{
  "num_key_value_heads": 4,
  "vocab_size": 2451,
  "norm_place": "pre",
  "attn_scale": 0.125,
  "init_std_o": 0.0,
  "init_std_up": 0.0359,
  "beta1": 0.95,
  "lr_head": 0.00473,
  "schedule": "wsd",
  "decay_fraction": 0.578,
  "train_tokens": 344700000,
  "dataset": "wikipedia_en"
}
Each number is 128 + 24 x the weight over its row's rms, rounded and kept within 0 to 255. Layers, rows and columns count from 0. Numbers have three digits each. The size before them is the row's rms in percent of the matrix's.

# layer 18 attention key, 256x224, rms 0.268, rows 62-63, columns 112-223
106:133108104142140110130143152114100131065147140130135127113153173129118123110088144145155144115066110129120178154139130130136120096113128139124124103102118133101089119157108080112181121106142129153126110111127100133124087117107136137172128128105110157164143122109104132133105152140145121149175168123144100103128162090116135108109165104141
111:126119113129138170112101144097130140182132056167138143110136113177137136116128130124100119128121091115106134149130114149148152096134104136123106122134107127106180147141162154106105097172134118175125120152110154146147144140152138109082113115112115116208116131132134101131126094131133096133093171116138127126105177137131132112148159135139
# layer 18 attention query, 256x224, rms 0.267, rows 63, columns 112-223
095:123136115086122151144126122157123126148143084144107130102134113110109124113135116137123128107148131112142149113145127142145163126139111146100136138094177143118141149133117107137128135120089134114142120135158162125141164119107131135123111149121126128117132160085152178107137080160121080148123138095147107120150161167102108113161125128135
# layer 18 attention value, 256x224, rms 0.288, rows 0-27, columns 112-223
128:192118179159126066096109097162102106126101148129146130121131083133107140153130114115098110145108176106120111109143149143113126112129140102180097129163145125134108107133139144153133138161150147141105095144104135147130120118083138142114121095140162138115132146095154146147139124142121125089138119121089129142096151104152125135128142119151
131:114177144095129116129119120228129156105121136096140119170169193143104157146125122094145106143126135128171107164125144150138113123140122107160141134102156091128139110124114102127159109115151147150140119162140159154154152116142134124131106128114110116121088100134093131140101132109114113090136142146097137143164101115117122135171167136156
124:117151119113136147126092159162194150121092126136150130122108138107147131122117144093122142087176168109114125123183099113129142101173098144128089108171115094118123147148149144135102086169176123123120170115142131106109107133122106095112129100129203105097113120104132148122158105123132154167173132107126069098166155108118121136127155152106
118:172110123147137108112113147098119137152119108111102127112155095110141158105108143125171147117115166113124126141154098147093144145072142127127154125157118125079156170156118110106108130036104125112130151173134145110081107154144099142099162104167114098088182130127105147119122149154106156138113116165089097137137119125130141155111131137101
125:169118085094143126106145136124137097092123111101115172095155103130134131093139106115121111082170089096142106155177111121111112132130129141123138158145146134161165106170164140130093131108162128163120137122123154121141105131139170121109101124131131129145150183122129162109116129161133085114131096106179126124119135170141158103160165089122
125:125138133125153123138095167146158105159135157137150092097123117136106107173146123118122202131128159128142162163104107102104120108140125117113149104116104085113137098149148087133098146112132100112081114132091118132161132128145132157127123174161142104163129125115124102127159142132142115108125115125150143152129126130154143094129128128131
129:099118154107137145115107109080130089088144124122168092135108159094169104079142112144117148111103136103158141117177109124154107102067103123115116099092092154147124087132126116160109140151150116116102111136166087119107115147128122127140103090127173112153090160132116119135130118088118131125105101164118144126178116148151141149177128155105
126:086128147111174147110152117133132110128117154122138167096170139121157170134159155130102148123157167124121146142070161081098112095128145139106148137123152108157154097132166113118140137138173162177127136154128136114120153099110104121154084136131130123086159092125096132131134128098122161153112103146159115137090127132114163116126113141122
124:113113067124157097154170130139126110143138126085138116143105148116125129120136122142110144166081160137106143118158119119085160140110126131141127122082139124123106119170142119145109144135129129115179168156131123146135128170134119117117182087097131140127084117109110129168093131133186142104138178115132134145125084131160125112181158082151
131:099118142162080135100106140085138157148122117154068126102119143107090130123172127062149138116133154140129131128195144144146165169128134078103129144100133180148145145075144129152115133121064103133139096109137132156122109176125126141111107191133151156144122102106141141099149119104121133125118139165111110138106127130124145109131147094125
131:106117153123102148149100130103100179132127137111136121111137157097110162116161146125155143072130112122142117101081099160120141139151088086144109135131117127164157138188118124141096123127118098130115100124122139063125142110138098151090108118127102130165130116123136116116114158147140115143141136166153126149150062115145147142105151117143
128:151121133088129134111120115164124123103089136168137120118099157156138147080157136127125136129123117104191092152131112125152078124141104151166143173137141128108166135175135137154107117134119113117114115085134111161113125127106141158129087119160092134141116178115123120097167102133162149150124149166133143125070107105143125108097111136149
123:113131118113087134122153164114148116101140151093148079140147131151107099120128113094149085162122121165092122086145131115123108158131135106103169133122153189123134113174164123114100123128148118153147123148097130133174140145152067125129085094126103142114114114150135083146134135088120139131122090149102121141166116102118119117131127135130
121:148159131161093105139108144097131122124145121176113178121113130150133121146098146119148094162147130132139127110161133176101137110165119124201136110146160136141184156165113139091147116100124118075182076172112130091135130150122123135137102115081152177124142153117137123127128088162110132137108131097114143171153143142142156091129131129116
131:125134122144129165114158120134120119153134156123157143135136103118113141138132095093191139154131103161078114110130143104126169104133113127124136122106093132145133124090152100133163108145108111141145131146170126153108148183127124099103087132124143141159138146128104188119133121137083107110146160141144134170113114109097131154108123137178
124:089136129118117120151094121116178103147074143124118149079127176168095119131136123112133104130119103163104115181124122114126103142139127104114120122163109091145116090136130132118113129152126075141067153120083164124143124126098136125125136076112117105132110162120095123136146146137091169128126141131094110145110109139136115142114096091119
124:105135126142138141128131102068123110139182128083164104134107121142146110117096101120128135138160132090108155141075178098102141131133154138150165129162106173125163103179100137146165135107126141132119112107111078151127163110114111152167121107104138105109134115148138164183179133097132121167109136178104077147135114161135139103115153157114
127:126115129158104126152151140144131132109127112132157148144105091096137132075117102182109116074133146157131153112168146101112124128140120085165159122158090137148130119139138124136076125106102074135148110104106101085098165142117129097120134123119113150156149133147150166151112115154081106135126157107141159108151103143108140121137127148156
128:122135118155127095116137143070139124148130152152114118206170104136118103130131146134123164160138146152144160120116159135176106125107151158110121116148182176140148115107139141129106114135127121120148149138098121108119101134188116070118071143116099152161138103118147125137124124112143117125135139097111125137143100113103085146127147134086
126:125126135136130125173091133131112149133125131090140109122133133109159134119163109135155143135085160077128135131108141112106088093154085131158142119096143147128104107143122123117117127134111164127131106106107113168138159156162138136125181120148123120133121115164124136092129147160098109155110112107092161110110125124169161127106140071132
129:157162089129130099157136144091160150147132164196073141152134173093064183109159116140149127144123181127132146118141122114135117113137191116109131132146122157136105132159153132147119143140145116096074133123109133101144137137090105143143131134086083110129115092115154112153131130115107144107125141116141135123139144121129136118136150121110
122:116136123131112140122140124096169167132160142122180127139118136151141126134094126141127151152121112113169097152124109140116113142155137117081120134153114166138103136116106138134156152099172158156142165129138178152109155096101132121181181098040129102168188115113106103091115110134121127158110103162130077079123117107144138113108150166145
124:159163106138118123134128137084132126099126148158186137117116124122128132161130139132173091150108128119109133129102102128132149131110107148164152129143139138164127155126099131138135121127167097092076140126134141193136151091152149106091128170096150134141153092112141130113106133136119146130096115123090160096117090100109121117145087117161
134:143107163126089138121133100091105114109130143105148140147166139130091115146068101131122146138117130065135100125146129111115165108139107133090138098142132122084092158140151143169094129128150155122099091139163114098083160112145159118152113165147089128101121104126102156129116106099109118124118129157097107101105129146143159134135137096107
133:155151169123104119104138164084115132148120104138122131095141089103129121139112163099113110112103187143139156118125110143134094129151118159165100085158156087149128119121124134156126106073097132132114142104093126133175175150088095139136113146124099112089099121137129057086120123098124141166128141069149117144170131166101103156118126128106
122:141128101139112140115086140131123134152124139107151178145104141118144114109154164139105105097137136194108104109150133127149104118167073126133154131155085153112111159073128091108113126135141142097109083131139160123176105153120135123141134127155145108152081136105181091130128078123134160135127137092109090114140160124096153135148143123093
122:155103126094081146135126180127153140144140122120100103139137113118175149169162138133118098080111115102126128136102134134119132119142109129113165126114128096080095102112135152103133130111140152155148142159152127125165169104115163186117153152112154150128153121124088168144143132144136130102147090157103128188140133122101094187127095146150
131:099144134129134188115094138115103196141172130101123112149127136127110144165109114114130154156154183104108133095133093129132114113122140161127122159081143142099119094162109128106150106160151117067070114140103097190151106112099103105101160120127147142155151115097122132153112143131133079116093104111142104129124116131138100107090139150130
# layer 18 attention output (transposed), 256x224, rms 0.241, rows 0-26, columns 112-223
128:121128107118126152103128115104124128155139135121111115180140132109115127149156107122165138124104140114140149138147098108115091121136124162135090118065154125118153099133121133140157099195156120109120133111097121138152147140140077114156112115129122109114146134174101096130170184165120122127159106134120104146102183109131134098135136110165
131:123137141129119106143138126143121137064134127142133091098108141114143129095123120174131166132102126119086141099119086130117116104132128100131136118129114152124133131113180099088109153146065135152113122110114114068159137130140129135136107124120137082146154164096138127135125169139140083127126111074170128161133134113139151175109155096153
128:136119130159139184147151120136138087125118121107139123184128110112125115176153141112136088117140129102145110163164119132140174158140151092143111092143093134121118123087182107150149122144147097134090127125140124158114129129113126138129138145140146112169124097136111130164132088115126134177101151096135121115111127150153089129120180132122
123:084171118135107190090120094128132132101133123102136123140133097112138131113114114150103143131151127128136153189120165107134120147094137133146123098149121095110166097086131086107142156134146137137174065092158115141137132094132071118162141119126185172093171130138153138120129121086098137147167104184137113123132157105111119151146124129121
126:140127138077118098113123063180099107158109118143148133123158113146067157101136095129176093089140083148136158126108098133115153146160126083121132167093150110160138116113164091123101123151179130138133123135119167165163159137120109090101095089141107121128067146141156134134100132142111135124116110108162109134104082176113144148162128109132
126:143072122136154141107119097148123156147090140163107066172115103152130125127114127099165164123124138108146099150116141171105108095142118118144143100123115107150080115140173130113121128131101101140126090058111122154126110084118127116108153127119073137095091125157085121143155105154146148127136126118086133103146156162109111092113131134132
131:123129087113144129111120102096140150128055103112144113108094172127125161128138103128126129114090140146080124159137101152086125130131162122141150141138136109146130144138105127156128122137146137088150101136122101173133131167098168133109176130160179138146139141139134133114104128136097082099156131139096116161187161120106103122129106148091
127:178109142121146110141103128146129109116118103109109136074073065141159115114129146118115127124125103096084117122128158125167147135142127147127159164094113134177131139153172148152100128138119121133149126169117107134104146124125087170116109108140103111112117124132086107113144124123138128123131135149107116111093168135097113146126139100095
129:145135157109110126134112106137112110120150138142136144088085125169146162110144166124126136122105165113141128157120172140140128134131088113159155087111088071131119132115134149100140142108143101138092095133125127090171151143127136175114109143133139167114128138176143164180128151100124137111140117143165128156175138122193135115169170109127
132:159136143123135140110146141164115154115115103104098125124130119094097129129110141119129163063153146109111151167152088134133154122094134164175158136110105136135110108075097136100118130149099124160124164111114118126133117106137132131116108140130126157153150110158112106107133167109100153130141098144107119135171112148139114127116115139126
127:154155132147119115084130137124158139168117175081185094150156107138057080140134105134121113125090128166136107163139114091150126126092130149133177104087104137132119184130119116161144165138085125162139151117130143124146152135115140152130100107141147120112154074114128158129118129149094090158136122133132160145137110120127098144151120149134
133:111150148071166105118145133156131122151133142184099108145166092120162166093154149128146144153077138126177156131134076143172111107155164146153166158160128069137121121138148169113125124114147128040081163140135137108147127132100094102135151075122118113087098129131170142114142117109144120128118138129120151134123155101111140133147108108137
127:095068129145158098144098113109163125132138105090086148136101101107076123115139121188115144192134109108156123143161095123170170139108120134114142109140146138169126152151164119092112143130143123123166115116138131133158113153137158157146095119124128141151136104145152134159123069117127111110132178106123097095131120123150119104119086148150
124:145145153186144179146100126075106106118127141151130085175122134120135112132153123127129118130142153096173138104155157105125164132105087148138156142121134109164129101152094144115148159115152124140117169122113147146130172108160136088142129161084139169151147122136155101108102129122111072121133115111116106173171107131152114101160106170133
132:149132150132129070145145119085131126125143140113107094128129166126118080115158108102144139133149113127065138124101150085173144171111140096098121126166124122117169153126119097162137121124142141158094135078109111120147108156139111116148114146117128188110193136108115122117114142132161173142080117151151094149129095121124128125087110100138
127:128164101116112123169152133148163118092163153137129147164131109127141106133152114142157112127130137073133137095145130156127149110161122168133123079114153135111119134130139140138101125110121128144091148135096147060106146114145117117139157099143148105101099123130124142150111121100116135134135161180134078119081173179159106162112126164074
126:149136148120123107102090162141142095124096115148160184114138178141122147102090136148124133147168105114120147140104167090133119123138112134115126154141115116156090119141112145139089111127100115167144112122121096107151114126137122112129181094134108113136084108140155143101119116138127102091165142094095133127147094098118069114164154124164
128:123113123141111143143074086133128142098136147122152164107130129156093160112096125061130138153127118145134122131116100170145120089124111145100147125096136149125115146143162155175093115140143133092103158158127138142106132093144158140154139093127135128094124132134139140146099160123138130122152136166171169048160114107162076142139111154113
130:139098162121173113120154164117140113147135132112153149115079155136111121150141094149101136152142146112132138161086094126154112063128140091148122110128126112115151141098115119121116100130125104165144163172134091128125106106109136177074098164114148124127135145108132182104076122148123159146163114175164084140087127091087119115113103117124
124:130118116118146127116135115154112116152126165136115164163132078136137133130166093104129148109078134163111127098104137123092129160095094129118140156130098149104136132118119132137130141117162120154098136142112145132115119163147139098132157099135122116095169123081145082124150128147147156126148130162161161133139120126143126131133112090160
128:155131098110102153085105171144109148138078131095123159169082122093130138093125122131101142106116092125172120128120085119123136143118137112139147140123131157144143144097142135143132163127106078099095116169110134085135118150100111116164142107158114162125151120143162124127112110141124091132169110143104108108117078135134115130102144164109
123:139093140158138146120156146097122075125082119113114185118126139094139109104109125094087122135141145114095105130172140120108120115124179105108086126111162116109134191097121086137135101117147107142108142148133129159132121138141121125098119117120089082152119144114106139105151097180107106098086135103111145123174103170108132127148151142123
127:128099115137150105139129145115119121115168120086108103119156128131162124141139132099131129126088171095121153148117148133141153099119102117142121107110157120148140145152142163107167133130140105147147156119151136144105141140124116179126147119129123081163153146111141155106133107142152119111157143121096114117107116090159111136099061079106
129:129161162128142143149153088079135090144127141118114135138132119188152117084132116131123144146100085147085122161117145172125143105153144180150093152145134166113099101143110109129132124179138149122134117097129140138117126098188087097128137145148155156154115129126144153081104176132160107087151136125147163140088135124125108131091136131105
134:101091087121155110121123138148095127166129118144114147113088118100120105119100144133114121122091137159150137135158164119139126150138103132150105156145133149127109136071116101144118148121132143141128145145112132136079173087111135157130158089109119135108136124138135155177076117124103143151101159090129135119119150151116093116189133150135
127:099113127107152126140156125111091120132145113157126117097126129137076157127150120130119140140118184096135134135125085098131110122169104129160143165187141134152097151163082114120116131156112122147152109065116158097152120123064118109143163160137174135088163132153080140122124126126119138094112124129134137121119130155170160125123136139134
126:207098121111112156159126110107127132138125112121109081104107124112151112119089138186130112143093140117109112097096117099123116160146140113109081125135149132141146116118109098174114155101103111116127137107115145153148133126129099150172133096156145120134163143083106113103153141114109141118115103128163158116107132142128090136121101113091